From a checkpoint of a small transformer trained on Wikipedia: 4.95M parameters.
Each number is 500 + 40 x the weight over its row's rms, rounded and kept within 0 to 999. Layers, rows and columns count from 0. Numbers have three digits each. The size before them is the row's rms in percent of the matrix's.

# layer 7 MLP up, 640x160, rms 0.126, rows 389-406, columns 0-79
095:488472513567559538462403497535459529522565545512479460532460422500485493553432510497438441493428524518552512528525483470539477503560472564452491458468486501545527560540519495512474440490539508514521459490434581512488479541578487538524460460
089:504549522436501438474471547556514462501513536466492597468559493469514472519477560498439601539492558511451506505443457523585549489478478559443520475484495531519436509492527456512541432443466460529506557473507582528526517516530570499469565501
101:523484481431548515478487461461535581516534480501517417539511454528495406479465515456485608524469430445514443517473515497515451445511451583536511552484474447455530543427481491528523458492553459531540492500476465485470467506602468482455570515
093:425502407481428439461490514442513408475529487372463536553539482517438454540509487519550469558520501528543520534441426466536453491567462475463525543532452511464478471458508504554487514519531613519453486488580494438537505510458465574485498477
106:440425486509487495519495526517439533535563509508465494522514500485429569466585470447476508499522493472531526505532452454510478516609530508475500505533437563527445535523475520551590462484499436507501543531444444428483493424535463426486421483
092:417554629476486540462479553517512499522610497520528534446463451509539541518489504510498407452466506411521538442448558489494482512508528447507493419587484515486545489528469487536541479475500491447534542520518533465511518464454536508476499501
099:443518476451456461514529487479503476570491424483534571430520511469530527456542518484574539562426504520469536480553575486526450510559471448495541453504535429475475518524575458520418586445435519514506523533490426430517422511463533530534502524
110:512530507521500453510494454458485554522479480534520579454524491549479479480424566500409488470510500471508455504539618444510476501580517503436524501534571519478471521588515466520431453453513501502497438550513536491481528538506514542468523499
113:455505468552504551514528464450445516482541496461462505509531501517503506581528547509463470496525474549518449518483435531442480455553559507511425508498460561519537518514442526449595495527513528514512539487483477469521464450522591457486546529
106:509468484515474456558551532469474536455537492535502547483447470565523508509493492501462448493524533486459574489465577463505467514513481410446544469449468521505498476537423570495528504520493544586486460455543541564541564510485568501517466418
106:466487552466589487497517453491505568515486465523526482597487531476387497502495526561507544498463485499486516531574484523498471456487474501519520520512441460503520525472557467507519469510428514442536533469576406476581497451504489564492534532
101:475481462499515511469485484527571527548436477522464548547545466494456497532532526523486501477463515528511621508453497486493536383490455477507525491536537509584500404545469514413547462541479521510526508492471492514472506564579457554477473528
092:533547453473503490539479435527492494479524493508528483464501538490508551563437465507485462433452457555437451522470484475528451468499486489417432476422566487554518448562584568461509435484511471560497578549531531528507464530487539456538501498
108:445493433467527525505554557474543570496575474437433510591491537536421475496478454485480484510557524477473512515498518419499496518476536511439473508469587571427508537396497517532480432569505516484471486444600537491470536479549549500488432464
104:558460504463523509506485510367458485539514524535501512493459480450510502615502550435441505403528447472507520574494553484517493504523499542449474468460541457530557509463496481476540466476477489496460466535472507412521549484501539485498561527
102:507553490511541548470495453478504493475464487462474568413487472528488556500511486470527523515479477480528489525450496490489499551502501526559437518514390436459528537420570462540504511388519505527547507457500499396525504491511455524505556568
089:496524571489477504498493529569549465523457511507454459538396560420568431474522539505547517423489527564493584429581489491476482520489499477512503502421540580504549463516485481505540514532514438479551492521437528463547446452483443451509524454
106:498412376500490473468486480507506469509618496548464470480478444514563477551434574485485513525452510517494447538590542535534495446488428524489542533487488429532511561529459512533502541536484539521507529522536561544530502487543522483492560531
# layer 7 MLP down (transposed), 640x160, rms 0.0459, rows 389-405, columns 0-79
093:466557521450510602469558506497547514502568496551482510502564491471533466518502484532515435478493467416535509525560461478446544570446587597558532514504508467539466485512494507404450510498507476442482522439497478584486489540454559445527495516
092:530537452526516532543476509431489531534433527480518460521461532501423491462541547506533414493461493466517490543498501447392454453536490466468533458506513497486517529547498444505460570516515533540450503479492463521509502461537532467439517493
104:498490478530563538539501490557506477427468547503412567452489506500509426544494453523467511493461500464471466548475438525437531449473472415479512519525483540479426508485479508562481573606513473479508437527473437577501478516455535527482482534
089:490482502546440492514486465486510513417404467519424439526536473451467537510543544521492500545508493558513431541497541549467421539484510466470486483539528513551508606558420443466496492494540465462493462578509478563490420511505581498489482538
107:511562486521557513451517564474463511442461495511501520514481462493450464568543524520465544511565516496474545492502422546474435513534499519472477447537510477492522464490469414627550515423534529570487497489444533444520544458554505572521522499
083:547520440548508542479500453529500461571450564577492545539513550510502490496508581441527481517471522557525569423499484516522466397514503494449465448500505481546435509529522529520521473456548542518480547523488552526499456527528505509527566458
107:478524453481537482511489490507543448505621508489557477495543539526472475551546489466509544462508407499494580500430466453485430482528523478533574531517453597493486482513463530493509492429484512522464497428512521437507507500486559489509413495
113:480536543530541545446509568526516519549453510489487519447484479490470552498497520524479429534455523481555503555495470487592507440572593470533439539459523487461470505458524523521523545480523461544481549481497420516538552525557532492499554517
113:522433575521511512520501531530517491496491521540498504552521459518494480491425529490481495462544584437463520505553498490456453486556537530527523551564392578478541467526509480466479523497433534495473480585455513514480409503510574505453556528
099:500565493545482523425547505486577405449516484485538442466448549471466541510541498449556539517548530529476560562419512501525522508454452518524481463482547482460519483492556538493452596520484563449527531487465584479563519479526509503477513543
101:518520500531440448498481497506504514497572462557566518526464453439449523422517509558544436544525517503508520445533498501476471488495442513561482493487502472569450519500545472548547457474465388516453528461488544478462441480472493467526515515
109:445537428513522515524517527511453550505441521548503498498530479504534481512424518505497474442433488507473502553522433520483483424502491459491505520562494482520488461412500572496504549460545530550455582517510518480491491489508486521467571508
090:461544615496436540447446565513552412464458479558462505489485510527484487518502508500524519496518564449523481462524535502530510484508500489490548480563489470497561579454499431554484499463488503518521510510553498592497445484541523561480525571
102:600486475491583517407549510509476527544584533475498502547542519550456503422536551462492454500512448546507546460517499521496466503521399546489526549454538509516413473495506516516526468479488512465529523451513483428412484517547453495462468485
096:404583517513479490505475465556475516481537473443484503495494511599533564467515505506592434584501512577541520476526456463447568453536518512500579480551423535505436537528520534453485484527464461496497566520441468559516452516492462522461449538
103:455539464541486455498567469546469493487511477478443466387443545453481599434548477502500571564564542565560516508486467466534473551465602493474449488557499407468548506504566525459547501542468516501513477507492463532483540509519499476519483516
091:501433464484490462552486469528489513502527562516549462439564573478444487566563497538481503503517416470527479592530485468491473411532492447456505494464492504468504562506556495485541527492501578549404423489486474472443499478476467532499485475